config = dict(
    num_hidden_layers=10,
    hidden_size=128,
    num_attention_heads=2,
    num_key_value_heads=2,
    head_dim=64,
    intermediate_size=512,
    vocab_size=8192,
    hidden_act='silu',
    norm='rmsnorm',
    norm_place='pre',
    norm_eps=1e-05,
    positions='alibi',
    qk_norm=True,
    attn_scale=0.156,
    bias='none',
    tie_word_embeddings=True,
    parallel_block=False,
    extras=['attention sinks'],
    init='uniform',
    init_std_qkv=0.0648,
    init_std_o=0.0,
    init_std_up=0.0648,
    init_std_down=0.0,
    optimizer='muon_variant',
    learning_rate=0.00416,
    lr_mult_o=1.5,
    lr_mult_up=1.21,
    lr_mult_down=0.7,
    beta1=0.95,
    lr_head=0.00583,
    warmup_steps=70,
    schedule='wsd',
    decay_fraction=0.834,
    decay_shape='linear',
    final_lr_fraction=0.1,
    batch_tokens=[8192, 16384, 24576],
    max_seq_len=512,
    doc_mask=False,
    train_tokens=108100000,
    max_steps=7006,
    dataset='wikipedia_en',
)
Each number is 128 + 32 x the weight over its row's rms, rounded and kept within 0 to 255. Layers, rows and columns count from 0. The size above them is the row's rms in percent of the matrix's.

# layer 3 MLP down (transposed), 512x128, rms 0.0561, rows 140-239, columns 96-127
size [ 99 107 103  95  93 104 115 101  94  94  95  95  99 101  99 116 122 116  92 101  89 104 105  92 105 123  95 103 100  83 104  86  93 123 113 112 101  97  90  95  98 104 109  87 101  97  97 115 100  86  97  99 107 112 108  93  93  86  97  97 110  96  96  95  98  90  95  91  92  90  99  94  94  88  94  93 103 124  97  91 101 107 102 107  92  87 100  89 103  93 100 103 101  95  90  95  99  96  88 100]
[[128 137 105 201 140 118 110 140 160 127 102  96 183 142 106 119 183 145 108 141 161 115 112  93 162 110 136 119 142 156 137 135]
 [103 228 164 100  94 117 106 109 167 105 144 185 114 121  70  99 129 141 197 173  92 169 128 100 149 154  80 142  93 149 134 103]
 [105 134 135 139 114 161 148  67 128 150 134 187  97 120 160 160 153 133 136 121  65  99 114 155 107  99 101  94 107 100  61 165]
 [111 206  82  80 129  89  94 109 208 142  81 123 131 118 114 113 118  69 150 121 103 106  84 157 147  89 164 135 102 118 144 118]
 [ 51 152  92 126 145 107  61 133 116 152 109  93  98  89 108 178 123 101 106 114 134  58 136 128  80 163  87 136 102 182 167 105]
 [174  83 136 145 117 118 109 108 106  73 149 150  92 140 113  59 155  94 172 112 110 115 140 169 111 162  99 116 121 150  81 156]
 [147 151 116 156  91 139 127 138  95 111 140 164  97 135 150 154  71  91 103  97 118 118 169 154 104 171  63 161 144 113 166 175]
 [ 97 108 104 172  72  93 154 123  74 103 129  82 140 124 113 149 182 176  78  79  88 121 173 181 130 135  46 141 145 108 135  56]
 [140 105 129 174 126 105 154 124 154 109 102 168 110  87 122 132 106 126 169 160  73 176  80 129 150 110 160  88 122  89  74 143]
 [ 88 167 138 126 113 210 122 143 101 123 131 139 110 157 130 186 112 157 163 138  89 167 145 157 189  99 135 116 104  92 107 135]
 [125 135 123 119 141  93 140  93 102 117 133 170  84 125 132 138 105 100 114 142 149 102  95 108  73 125 130 151  79 177 108 160]
 [184 209 115 116 138 128 215 128  95 131 109  72 102 125 115 101 143 104 154 128 182 138 121 117 178 199 159 129 157 166  71 148]
 [174 145 143 139 126 155 115 160 143 120 145 124  79 144 164 102 143 165 159 155 202 161 143  92  70 178 112 100 120 117  95 129]
 [172 129 126  65  99 127  99 118 145 103 130 148 168 136 106  89 118 122 177 143 135 118  87 142 111 117 129 144 123 144 101 122]
 [101 206 105 119 128 159 142  89 140 203 127 147 138 107 104 117 151 131 191 109 178 142 142 131 127 155  66 138  63 140 125 153]
 [133 105  62 109 175  51 117 132 147 164 163  81 112 131 123 205 131 128 117 100 148 175 135 133  82  94 105 143 115 187  80  89]
 [ 99  63 122 107 154 144  86 120 168 123 120 152 149 205  59 119  89 121 123 101 150  94 137 142  93 120 163 113 117 222  62 133]
 [175 139 158 150 115 103 169  95 102 167 151 201 112  90 127 140 152  84 127 137 163 108 163 169 117 118 186 131 123 133 134 151]
 [163  98 171 171 136 167  94  67 147 167 164 182 132 107 100 144  90 132 148 207 110 160 123 158  77 117 119 185  98  76 118 129]
 [167  98 107 188  88 106 130 127 113  78 152 107  94 160  86  87 148 146  93 148 131 119 121 113 106 147 140 142 116 163 126 119]
 [126 132 109 131 120 171 177 152 178  99 154 160 145 134  73  83 105 106 156 144 160 107 126 132 125 111 117  94  89 146  97 128]
 [139 157 115 156 140 124 176 102  88 109 174 136 191 108 115 145 121 197 142 182 167  90 162 119 125 140 135  79 106 129  45 139]
 [105  94 161 160 121 104 100 127 114 186 138 117  88 160 156 120 110 112 152 147 155 207  76 160  95 139 202 167 153  91 187 123]
 [ 85 174 105  80 136  95 110 140 124  96 129 168 117  82 127 134 169 178 187 190 142 156 147 138 141 153 150 172  82 143 154  76]
 [153 110  93  62 139 131 189  73 116 110 123 141 113  83 100 133 132 111 125 164 106 154 172  98 132 124 111  55 139 112 135 193]
 [148 159 180  87 117 140 134 137  52 139 130 144 136 140 113 122 137 130 120 118 116 120 167 128  85  95 147  82  46 139 146 191]
 [168 163  85 162 104 164 224  95 149  89 141 139 125 120  88 148 151 172 136 123  88 108  83 109 109  43 157 145 139 137 137 124]
 [111 121 142 146 131 148  81  92  67  94 117 189 106  45 114  98 112 138 154  55 130 156 147 155 158 134 130 167 120 137  88 160]
 [ 64 155 107 122 124 138 131 132 212  52 108 136 141 114 174  60 114 185 123  94  92 124 109 111  79 200 110 133 120 162 119 127]
 [125 118 105 159  95 153  80 109  87  80 127 152 134 108  87 105 106 137 131  92 137 101 143 133 111 121 109 137 219 121  91 147]
 [155 114 109 120 138 196  79 134 153 124  94 150 152 138 141 107 143 162  65 118 123  93 142 137 118  99  72 158  89 167 108 176]
 [127 121 103  63 146 122 118 157 137 149 165 115 163  66 123 129 171 154 181 107 107 120 100 173  42 170 104 168 154 134 166 135]
 [ 95 133 106  85 116 182 208  91 107  81 171 176  87 102 116  58 132 103 168 173  50 141  66 147 152  95 121 134 163 115 154 160]
 [ 86 123 124 106 150  87  87  54 127 160 153 149 118 111  95 152  96 151  77 144 128 101 120 129 132 160 208 118 150 172 168  74]
 [ 88 167 120 147 112 146  96 148 144 130 117 143 125  74 134 131  78 145 160  97  85 112  67 142 128 156 141 140 120  90 148  93]
 [119 177 155 115 109 164 143 183 148 122 165 157  86 177  88 110 135 111 125 167  91 115 110 112 172  91 134 143 131 165 149 126]
 [134 114 161 203 131  81 118 136 115 110  97 193 165 160 137 142 119 141 127 194 142 150 131  95 126 130 149 119 138  28 110 156]
 [ 86 158  71 114 170 168 110 114  83 121  67 156 112  81 123 169 129 154  81 193 100 124 112  51 174 133 144 135 111 108 123 114]
 [147 146 104  68 140  90 135  18 110 138 144  99 114  93 129  93 145 102 147 125 128 132 124 135 145 102 150  70 124 138 158 102]
 [108 111 109 112  80 175 182 126 135  93 113 208 166 147 138 142 126 131  39 169 139  74 150 138 172  93 155  77  85  92  95 165]
 [171 151 121 164 134  70 124  64 117 154 139 149 107 107 108 157 130 120 223 125 122  67 114  87 180 177  70 119 110 179 130 140]
 [115  80  46 116 118  63  81  73 154 134 135 131 171 141 121  46 129 119 171 170 124 153 126 141 141 211 116 105 167 111 148  42]
 [143 110 149  91 100 202 135 111 131 151 135 108  98 113 122  81 189  99 115  87 143  74 121 149 157 121 123 109 100 129 129 124]
 [112 136 137  88  65 180 201 109 107 121 124 175  99 140  87 133 105  88 106  95 138 107  81 103 142 147 102 108 181 105  89 106]
 [ 95 154 150 108 113 139  87 105  97 131 131 111 131 138 156 122 123 124 143 132  93  94 142 115 192  93 173 197  92 163 107 193]
 [ 73 141 149 132 186 134 134 109 127 143 121 128 155 132 151 164 111 174 127 131 105 131 120  93 179 122 146 124 102 167 107 147]
 [176 169 123 121 148 118 146 154 182 152  96 125 117 107 174  94 136 162 125  89 124 130  79 142 104 213 123 119 228 129 143 161]
 [133 114  99 123 227 135 109  80 150 151  77 128 117  86  97 113 106 108 162  80 185 130 125 114 126  99 139  99 147 101 119 144]
 [ 66 121 110 105 132 170 137  78 166 106 130 146 126 179 168 141 110 105 145 127 134 109 109 131 155  92 138 119 172 135 112 100]
 [135 116 164 135  47 130 131 159 104  75 149 148 112 176 128 152 148 174  77 108 135  99 150 144 129 160 107 120 156  67  87 145]
 [156 135  93 146  86 126  95 107 136 113  90  84 158 111 102 108 128 141 115 110 142 120  98 168  88 203 137 149 112  90 193 147]
 [153 143 118 133 106  51 197  96 108 106 157 203 116 133 114  96 102 153 125 144 108 170 139 127 137 171  77 109 183  79 133 136]
 [119 134 122 153  98 115 107 109 141 110  98 155 169  69 145 179 159 185 124 139 138 157 188 189 157 104 136  66 136 107  93 129]
 [178 123 167 103 141  72 108 104 202 170  67  74 131  56 152 111 160 139 140 132 112 133 127 122  99 125 131 115 111 136 107 164]
 [168 199  76 137 102  98 131 112  47 153 152 178 135  87 133 125 171 129 167 162 140 141 106 128 177 108 179 172 130 130 144 119]
 [ 59  93  62 132 162 108 109 133  92  74 118 132 128 115 163 147 103 203  58 124 126  88 147  95 138  94  89  46 152 122 139 149]
 [165 133 139 124 130 139 103 117  99 107  88 161 104 108 120 152 100 157 119 150 138 170 137 116 126 152 149 118 149 106 136  87]
 [170  70 120  99 104  86 113 126 146  82 110 135 102 179 158 126 112 100 132 121 111 113 169 186 120 118 141  79 111  86 181 105]
 [163 109  98 120 126 139 171 157  97  88 183 196 120 183 166 137 105 160 129 112 109 142 121 101 162  88 172 105 126 163  73  99]
 [137 102 117 120 119 146 145 112 109  87 165 127 191 105 115 124  91  91 145  93  89 118 137 132 196  67 155  74 160 140 110 115]
 [ 72  90 180 157 168 135 126 141 131 128 140 158 162 103 140 158  56 141 135  94 118 121 163 155 148 135 119 206  77 146 123 131]
 [119 176 129 107 160 118 221 175 160 119  95 166 158 139 128 126 153 103 128  84 108 143 166 160 157 108 147  73 110 133 184 140]
 [170 152 132 170 154 143 114 131 134 101  93 162 111 129 143 157 105 104 182 112 109  79 129 125 163 118 122  66 133 119 118 149]
 [105 186 147 140  71 140  78  86 162 123 116 131 154 147  82 100 135  70 106  76 204 155  91 130 134 123 184 129 114 180 140 116]
 [165 200 152 135 136  70 114 117  95 125 100 125  89  87 123 122 103 126 161 138 158 131 162 118 103 123 142  67 141 167  93 120]
 [137  99 179 128 153 145 164 100 134  91 104 157 166  97  75 138 102 187  91  76 151  79 116  82 176 113 138  91 144 166  82  84]
 [126 143 121 102 108 116 142  91 180 205 131  95 151 105 145 108 129 141 125 121 160 112  80  98 140  81 190 127 121 103 104 158]
 [178 119 133 164  33  69 131 143 164 131 114 130 147 110 113 119 137 179 150 119 112 125 126 148 149 157 116 142  88  98 127 134]
 [ 77 123 154 167  85 121 170 197 182 167 164 136 172 117 128  74 110 118 186 112  90  84 103 178 104 137 138 113  87 119 119  98]
 [123 160 131 144 127 118 150 125 122 144 130 139  96 106 139 119 172  87 145 118 164 115 119 183 124 162 116 116 162 128  55 115]
 [105 105  83 112  94 126  97 180  97 156 168 105 147 165 117  91 170 103 115  91  87  72 119 185 125 128  90 139  94 235 112 133]
 [109 127 101  87 150  79 141  91 102 117 140 137 111 110  69 148 119 128 123  72 115 191 109  92 134 106 147  91 186 101 172 175]
 [133 128  71  87 135 138  79 106 132 107 156 147 138  90 120 109  83  57 175 140 182 128 141 136 126  67 120  64 150 121 122 118]
 [115  95 126 122 140 118 152  66 113 163 148 120 152 139  91 144 104 144 119 142 204 160 110 132 112 161 138  90  87 151 128 146]
 [124  66 132 114 127 125 132 102 106  98 119  63  65 181  93 121  96 146 120 109 197 148 126 124 150 145 143 174 126 134 123  85]
 [159 106  94 116 106 101 135 159  86 135 117 123 158 128 119  69 105 134  97 148 117 119 106 141 126 138 142 172 165 127 161 126]
 [153 148 160 121 100 141 145  66 146 126 129  66 167 119 213 118 134 149  83  93 120 179 123 115 125  79 114 120 104  93 140 153]
 [141 101 153 123  96 118 121 148 145  82 177 135 157 140 116 137 141 156 127 152 105 104 122  87 174 106 192 119  56 126 134 109]
 [122 110 107 112 112 153 129 102 115 171 133 152 122 159 113 175 156 129 116 162 129 127 162 108 156 120 164 134 134 108  75 133]
 [165 168  98  78 125 175 132  89 119 137 106 127 149  89 114 173  95  94  95 172 107 115 136 145  94  72 139  82 106 101  72 140]
 [120 194 120 113  81 146 161 165  75 134 142 169 172 144 122 120 142  72 137  85 123 143 183 103 141 178 102 115 133  91 101 160]
 [126 166 114 127 134 110 137 126 129  62 121 124 144 122 119 144 129 180 109 160 106 146 147 158 107 192  98 137  66 144 116 142]
 [ 88 110 110 180 100 165  98 101 134 174 132  89  83 103 150 116 166 107 146  94 145 150 129 198 122 169 155 119 143 110  99 111]
 [126  95 121 110 120  76  93 129 117 170 151 104 135 138 137 133 119  87 157 127 127 132  98 126 116 136 129 134 136 171 113  87]
 [141 109 107 204 124 121 161 187 129  71  78  89 133 147 207  81  98 110 117 101 120  84 104 145  72 135 126 129 166 100 171 131]
 [141 103 196 127  57 135 197 105 145 132 135 133  87 196 142  85 133 124 128 175 121 180 106 112 147 119 153  53  93 133  71 137]
 [117 103 104 151 142 189 122 195 137 108 161 168 103  93 179  94 161 133 105 134 102  91  84 142 141 142 148  82 150 112 135 150]
 [160 118 141  74 117 103 118 139 138 112 117 115 182 149 162  50 101 149 129 122 156  79 126 175 142  87 212  99 120 121 112 135]
 [196 112  96 145 154 104 115 111 121  90  73 157 133 152  99  87  63 155  87 144 137  78 104 144 110 126 136 154 143 166 159 111]
 [164 135  61 145  78 182  86  88 131 136 123 165 146  93 152 181 165 132  76 126 154  89 139 122 115 112 104 154 169 128 152 168]
 [168  97 163 136  73 171 141 132  91 136 160 115 101 125 140 113 177 102 122 143 163 122 107 138  96 169  97 121 196 129 113 116]
 [147 161 114 101 131  88 113  86  81  89 183 136 123 165  83 163 101 110 101 135 138 110 137  80 142 128 115 135 175 156 144  83]
 [139 124 175  70 119 145 192  99 146  77  83 167  88 115 155 173  81 159 185 144 158 154 194 189  87 154 102 105 196  97 152 133]
 [157 158 170 147 107 116 134 101 105  35 143 178 144 141 136 178  88 192 194 148 137 139 127 125  84 106 147 106 141 144 117 120]
 [ 98 109  78 133 128 103  99  92 146 147 110 101 142 106 139 156 128 142  74 147 133 172 106 117  98 135  95 135  84 117  91 179]
 [110  91 157 137 104 147 136 126  78  86 123 169 109 135 134 111 167 108 159 107 103 145 167 133 121 193 142 111 122 146 155 150]
 [129 117 117 110 108 100 177 127 130 117 156 133 164 111 121  83 149 164 147 128 167 125 150  92 109 157 177 197 139 102 105 158]
 [216 117 132 120 107 162 161 185  74  87 176 179 161 191 147 145 128 165 124 118 131 137 151 131 205 119 114  85 156  80 164 125]
 [175 111  86 127  43 157 155 149  47 123  73 123 146 110 137 105 133 142 191 146 128 162 146 116 115 154 158  54 165 154 143 156]
 [102 132  88 131 198 173 166 137 138 107 179 145 128 109 239 186 131 110 155 108 111 100 119  97 135 155 120  95 120 113  93 121]]
# layer 3 MLP up, 512x128, rms 0.216, rows 141-240, columns 96-127
size [ 96  98  96  96 102 120 108  94  97  91  93  96 102 100 123 107 113 107 108  94  97  89 101 112 114 104  90 108  90  97  83  93 110  86 100 106 101  94  95 105 102 102  86  94  98  83 104  98 101  99 102 113 113 103  97  98  88  98 100  97  94  99  96 100  90 102  91  79 102 101  91  90  96  88 100 104 124  99  96 105 102 106 109  99  88  87  88 107  89  99 104 103  99 101  93  99 100  97  94 104]
[[119 120 152 195 160 124 135 100 161 119 122 139 114 150 165 174 126 161 155 107 106 128 137 146  30  87 116  83 125 153 122 147]
 [138  95 132  87  77 119  24 111 151 144 129 102  75  79  99 143 144 177 151 134 122 132 102 221  68  99 188  95 185 100 137 136]
 [101  84 171  91 173 103 108 133  58 154 118 159  75 113 153 108 140 141 146  81 138 218 139  91  83  96 128 104 130  72 120 150]
 [142 149 117 153 128 103 127 178 158 111  78 144  83 186 139 140 117 142 124 120  67 121  98  98  77 119 125 108 100  96 140  81]
 [ 87  71 148 145 116  92 102 122 155  99 171 161 108 116 104 112 119 148 128 116 134 202 198 124 187 154 200 103 156 144 113 182]
 [141 133 166 159 108 143 109 140 108 148 135 104 124 188 158 102  57 110 109  84 128  37 194 171 125 127  88 124 124 112 171 149]
 [116 147  91  92 124 153  68 128 133 158 169 136 179 110 112 135 121  95 107 153 137 109  80 180 118 147 121 150 106 130 172  98]
 [169 152 150 132 165  50 108 130 126 124  98 120 164 150 102  83 113  87 122 119  71 144  54 135 127  85 162  86  95 159 149 111]
 [132 103 151 139 187 140 140  75 144 157  94 106 148 158 108 130 163 117 111 115 129  81 159 106  55 132  76 137  98 131 123 129]
 [ 91 150  81 156 145  54  98 109 125 156 100  82  98 101 109 148 144 191 173 108  81 163  99  93 109 138 169 138 120  92 139 171]
 [156 159 143  65 118 106 115 123  99  93 134 112 107 153 139  96 131 146 141 116  98 140  89 142 136 194 190 149 131 100  59 119]
 [129 150 197 146 117 134 100 173 117 113 105 117 132 111 165  82 167 109 138 160 129  96 156 133 128 140 154 136 100 163 129 181]
 [ 76 112 177 133  85  90 129 144 187  89 158  66 158  91 110 161 172 137  84 113 135 126  66 116 112 158 125 111 170 139 130 169]
 [ 87  76 136 117 147 209 127 138 168 156 115 181 112 189 120 163 105 116 154 115  96 134  92 156  84 127  88 131 159  85  90 137]
 [ 89  94 137  93  98 101 112 133 190 178 158 128 146 178 104 117 136 144 112 103 133 188 104 156  83 166  96 174 138 153  57 128]
 [ 82  78 110 121 160 171  94 206 135  99 118 139 112 134 152  97 112 127 118  96  74  54 167 122 117  82 109 141 160 118 153  68]
 [128 171 161 115 102 124  96 154 117 169 117 143 162 119  96 108  77 113 128 114 121 105 175 184 179 108 177  92 124 130 114 119]
 [132  81 168 160 125 129 105  92 152 140  57  61 155 119 103 135  85 108 144 133  79 157 143 132 122 170 104 153 155 105 158 162]
 [ 70 110 107  87  76 110 148 146 124 155 115 138 123 143 183 117  77 149 206 147 174 117  95 145 108 139 160 169  84  95  84 102]
 [132 133 180  82 106  96  94 131  66 121 131  46 147 120 104 153 196 173 102 114 119  61  86 148 131 141 121 161 154  67 131 138]
 [145 112 176 110  76 176  96 102 120 175 117  94 169  51 144 108 100 173 179 121 158 158 178 169 105 141 193 101  92 173 117 104]
 [135 123 138 117 168 112 147 156 170 110 125 188 100 104 148 118 165 178 141 168 114  63 141 163 146 111  96  95 100 125 157  76]
 [126 118 121 145 150 150 105 161 112 164  96 120 119 176  76 148  88 132 177 102 179 102  94 142 112  83 139 166 153 185 180 127]
 [142 134 108 110  83 129 142 135 109 140 139 120 104 158  87  66 134 130 120 124  77 137 114 137  95 119  52 157  91 135 103 136]
 [101 169 176  92 135  95  94 156  91 138 126  98 155 178 138 111  71 230 183 144  99 133 194 113 116  59 124 122  61 147 152 183]
 [185 168 154 119 152 161 140 145 126 121 214 115 145 132 153 104 127 138 124 122 113 103 128 106 180  91 155  96  55  87 162 119]
 [114  74 122 148  73 119  59  84 129 132 154 156  77  96  91  37 107  76 133  87  84 122 154 127 126 139 121 156 117 166 179 125]
 [103 126 124  74 161 120 157  70 127 112 146 133  55 137 101  53 163  98 135  82 147 108 137 157 119 154 147  81 126 126 145 130]
 [136 157 144 135 109 100 162 102 151  97 169 116 115 108  98 155 113 151  88 100  80  69 170 143  97 159 150 171 176 130 210  89]
 [112  99 107 114 101 104 143 150 144  99 164 125 107 147 180 218 149 108  96 120 101 106  81  81  99 168 143 136  79 121 196  83]
 [112 133 138 148 134 132 145 136  55 174 111 169 101 169 107 133  66 106 119  88 126 122 165 127 136  91  89 123 110 167  75 174]
 [150 122 141 134 117 111  97 146 138 140  54  64 141 161 104 120 174 121  75  64  62 134 135 154  89 121 125  79 135 103 107 107]
 [ 78 138 175 143 158 177  84 147 115 137  91 133 136 136 109 138  84 134 149  54 159 100 112 120 157 150  96 147 179 150 110 114]
 [136 132 145 145 112 120  99 124 159 109  91  82 134 162 139 127 185 123 100 153 145  99 151 148 117 127 130  82 167 173 138 174]
 [106 146 157  70 115  99 102 217 105 143 141 135 103 162 100 124 120  96 177  94  97  99 101  73 152 106 109  90 149  76 137 138]
 [107 144 172 180 121 145 155 141 183 151 119 162 141 102 130  73 138 129  96 149 106 135  90 163 159 124 155 132 157 195 165 125]
 [104 168 114 105 124 135 114  94  88 188  92 167 107  80 180 131 119 128 113 142 109 172 146 108 147  94 124 161 143  60 160 136]
 [ 91  98 161 136  95 237 128 115 146 139 156 135 131 109 122 112 133 104 178 124  85 120  80 128  89  73  91  56 148  85 105 136]
 [130 141 142 106 167 126  98 131 125 129 118 140  50 115  84 133 115 120 142  95 154 128 151 161 155 143 125  19  97 105 198 144]
 [167 118 140  86 163 147  82 148 161 183  69 173 106 160 158  93 116 176  95 126 184 108 141 137 146 108 180 130 171 114 116 123]
 [109  70 109  94 142  70 103 132 177 125  98 122 105 191 153  99 131 153 104 130  97 101 149 126  82 172 117  66 159  82 137  93]
 [115 124  80 134  46 106 108 139 114 111 112 138 137 147 135 121 112  76 176 156 115 150 129 125  98 170 149 115 118  82 136  87]
 [197 166 147  70  95 132 112 145 119 171  94 122 149 100 109 143  70 173 136 107 177 132 163 104 160 120 153  97 133 128 116 104]
 [139  47 144  93  89  99  84 186 188 156 113  88 154 143 128 117 121 107 108 118  96  99 119 140 132 175 133 119 144 104 167  87]
 [102 118 154 131 121 121  80 137  91 136 146 127 119 128 163 114  60 110  79 143 147 130 122 146  82 156  83 100 130 142 110  93]
 [102 179 174 192 131 144 160 150 135 124 151 171  99  59 148  83 139  94 118 150 119 125 125 150 177  49 139 139 101  79 181 183]
 [124 148 192 125 154 124 132 122  86 173 129 117 127 149 147 149 129 127 122 170  97 101 164 173  91 135  74  96 112 105 110  93]
 [132 128 151 114 126 176 107  77 115  89  90 141 159 154 138  90 141  92 119 122 120 108 133 132 143 153 105  71 165 123 134  99]
 [130 195 116  97 122  90 143 108 139 119 128  83  98  98 138  82  95 134 164 120  99 146 127  75 127 175  64 156 112 179 146 168]
 [ 93 120 110 106 173 112  60 121 164 160 102 148 135 123 155 151 162  89  74 114 106 136 130 169  99 176 114 180 124 108 124 105]
 [117 138 127 128 181 160  97 129 125 116 197 150 110 108 165 107  75 137  89 125 163 134 165 126 156 123 109 178 142  71 115  27]
 [116 164 141 117 164 142  99 141 175 112  77 132 105 113 131 151 100 163 128 134  96  84 181 171 140 132  93  76 124  94 108 197]
 [117 124 142 135 118 104 148 131  81 130 194 143 110 108 179  87 138 134 128 112 136 133 146 126 161 126  65 140 108 101 125  91]
 [156 132 171  91 142 138  78 151 125 113 130 123 151 157 160 127 149 104 161 157  53  75 141 115 178 165 166 133 112 109 130 134]
 [125 102 156  97  88 164 103 124 127 134 112 103  84 105 206 103  87 255 156 121 134 124 173 131 106  80 110  76 119 207 167 148]
 [154 160 168 170 135 135 151  99 139  47 101  75 115 130 160  83 146 118 117 125 121 186  88 113 160  85 176 127 162 157 136  90]
 [106 142 120 189 161 118 141 113  86 121  95 117 141 129 142 108 208 100 110  90 143 184  96 110 151 154 110 141 138 158 133 166]
 [120 179 144 180 120 163 123 143 135 111 158 128 191 149 151 117 255 124 121 131 119 146  98 194 117  94 193  98 115 129 116 115]
 [112 100 149 112 115 187  64 121 149 126  99 124 127 101 136 148 161 121 152 134  91  87 149 102 106  70  98 130 173 180 135 126]
 [112 107 128  83 151 133 100 124 150 138  78 143 102 114  76  65 131  70  92 166 113 151  90 165  99  92 167  74  98 166 153 128]
 [ 88 109 140 109 169  64 104 114  84 125 153 137  87 179 128  95 176  98 131 121  80 119 115 179 136 190 152 137 145 106 132  99]
 [175 113 116 184 111  80  79 158 129 163  76 130  92 131 173 110  96 100  96 169 137 114 179 189 130 120 187 145 139 104  98 136]
 [132 172 161 149 155  55 117 160 109 150 114  80 124 124 108  98 152 138 176 103  79 171 139 112 154 118  73 124 167 104 157 135]
 [123  29 117 126 131 143 112 109 163 182 151  66  77 127 125 139 103 109 180 109  87  90 169 118 114 105 146 179 111  75 205 141]
 [128 144 141 144 112 173 123 164  86 126 161  76 164  63 128  91 164 102 118 157 112 104 132 111 123 110 121  95 132  73  99  88]
 [ 69 112 111  71 119 175 107 153  85 154  93 165 152 132 105 159 163 138 141 158  96 177 129 139  74 162 147 119 131 110 151  98]
 [ 75  80 172  86 170 117  72 114 143 138  87 123 120  75 111 107 126  50 148 116 126 128 116 128 100 192 116  58 151 132  81 171]
 [166  83 128  90 128 109 118 176 138 133  74  77 123 120 123  80 123  62 152 155 133  56 130 106 148 146 120 158 103 179  81 133]
 [127 170 120 151 113 191 150 123 188 117 103  73 161 184 137 109 107 115  75  68 167 164 143 128  82 100  89 148 125  93 137 128]
 [127 118 170 109 142 132  91 150 106 144 107  93 132 108 157 173 137 120 106 140 108 158  97 142 117 139 108 117 128 106  81 139]
 [133 175 133  97 143  88  72 146 110 112 136 163  96 141 148 105 164  96 107 163 119 145 125  70 162  75 175 153  55 155 139 169]
 [111  69 148 154 113 108 204 161 108 136 164  76 145 166 157 108 102 167 138 121  51 109 105 170  83  88  86 124 114 152  85 175]
 [136 110 120  90 178 100 129 152  82 129 115 116  85  94 172  77 150 169 153 121  99 104 164  94  89 102 124 130 141 164 195 137]
 [ 99  87 197 134 176 149  98 147  83 116 106 176 137 101 108 166 159 166  83 119 100 164 134 157 129 154  90 110 139 147 222  77]
 [149 181 129 127 148 105  95 135 193 124 156 199 131 144 178 165 144 179 102 161 139 158 162 161  77 136 107 162  54 118 139 106]
 [ 96 135 144 111 119 152 121 138 133 144  89  91 101 173 160 104 101 139 138  92  45 179 142 115 147 120 172 140 111 135 148 133]
 [101 148 137 129  82 122 100 184 171 137 149 146 101 122 119 186 126 173 159 135 151  92 136 169  86 150 162  98 111 148  73  93]
 [120  88 171 162 159 108 138 119 148  89 189  71 128 173 152 142 145 180 117 124 110 149 140 181 136 169  86 138 129 180 180 147]
 [137 122 145 141  99 110 165  83  74 117 118 162 189 124 125 171  56 150 170 123 150 178 132  86  41 124 125 114 152 112 102  80]
 [111 147 166 141 103  93 158 157 116 131 108 127 113 131 132 124  76 103 121 138 114 146 173 115 117 116  91 110  59 126 148 108]
 [147 112 120 137 138 110 103 136 109 181 136  69 135  99 145 153 151 119 132 102 140  76 184  67 165 149 143  94 166 119 110 139]
 [113  93 153  95 207 194 142 103 166 173  44 103 104 116 118 128 106 146 136 102 103  68 164 114 108 123 157 147  85 110 124 144]
 [100 116 160  86 104  91 141 119 124 185 126  92 139 152 151 121 118  47 141 139 137 173 130 104  77  86 118 115 115 160 169 139]
 [110 143 163  94  96 158 107 142 182 167 210  99 138 163 117  86  90 150 137 145 134 117 147 185 137 129 148 147  57 110 141 187]
 [174 145 127  89 108  78 124 169 164 120 157  81 113 182 173 131 131 117 118 108 119  87  50 163 155 158 181 138 138 113  99 137]
 [175 153 173 104 153  73 126  92  97 124 115  59 170  77 176  78 139 109  88 138 141 166 148 131 205 119 108  71 136 131 174 130]
 [101 146 125 148 102  83 109 155 116 116 114 155  74 106 135 176 124  70 154  80 121  90 122 164 166 185 121 114 142 108 184  66]
 [149 162 143 205 115 147 174 126 187  92 119 149  65 150 141  67 103 159 155 156 123 150 107 189 151 121  98 103 176 148 136 147]
 [149 133 141  76 159 117 146 120  69 136 105 113 156 138 165  99  91 118 162  89 114  81 162 144 147 191 182 110  91 173 120  88]
 [133 111 178 167 100 146 136 158  93 151 143 131 155 128 170 130 140  62 157 143 125 106  65 111  87 119 181  98 161 130 117 118]
 [134 169 126 113 108  76  92 158 113 124 184  86 111 147  83  97  72 110 101 126  99 152 120 148  91 114 188 107  98 126 153  89]
 [ 90 147 126 186 153 152  52 147 170 131 145 119 128 115 141  67 203 101 116  80  88  94 121 141 125 166 140 195 101 144 106 136]
 [ 95 133 123 146 147  93 131 152 135 123 151 137  65 119  72 172 171 151  62  87 102  14 135 121 110 114 111 152 183  79 147 108]
 [129 134 185 123 131 132 182 141  94 115 182 181 104 140  89  79 136 150 184  88  88 121  79 120 135 102 146 124 125 163  81 143]
 [107  92 131  73 108 147  63 152 145  96 197 112  87  99 157 157 122 131  65 164 133 134 105 150 145 126 103  97 100 132  87 100]
 [127 168 145 127 162 142 108 131 184 139 115 153 137 103 120  93 146 199 112 163 115 143 106 132 125 113 161 150 104 131 129 143]
 [107  83 157 149 184 151  71 151 120 128 152 167 100  56 218 134 162  93  91 151  80  49  53 160 160 120 163 118 129 119 149 131]
 [138 125 153 154 159  68 139 145 133 115 184 109 123 109 103 133 175 127  56  55  75 126 163 141  96 111  47 196  92 138 202 126]
 [131 135 154 106 217  63  61 109 147 137 127 161 106 105 128 143 108 154 122 123 112 168 120  97 102 170  90  95  89  71 166  76]
 [152 137 167 173 108  79 117 138 165 104 155 152 136 113  96 118 112  96 110 145 116 120  91 169 120 121 114 117 173 129 108 114]]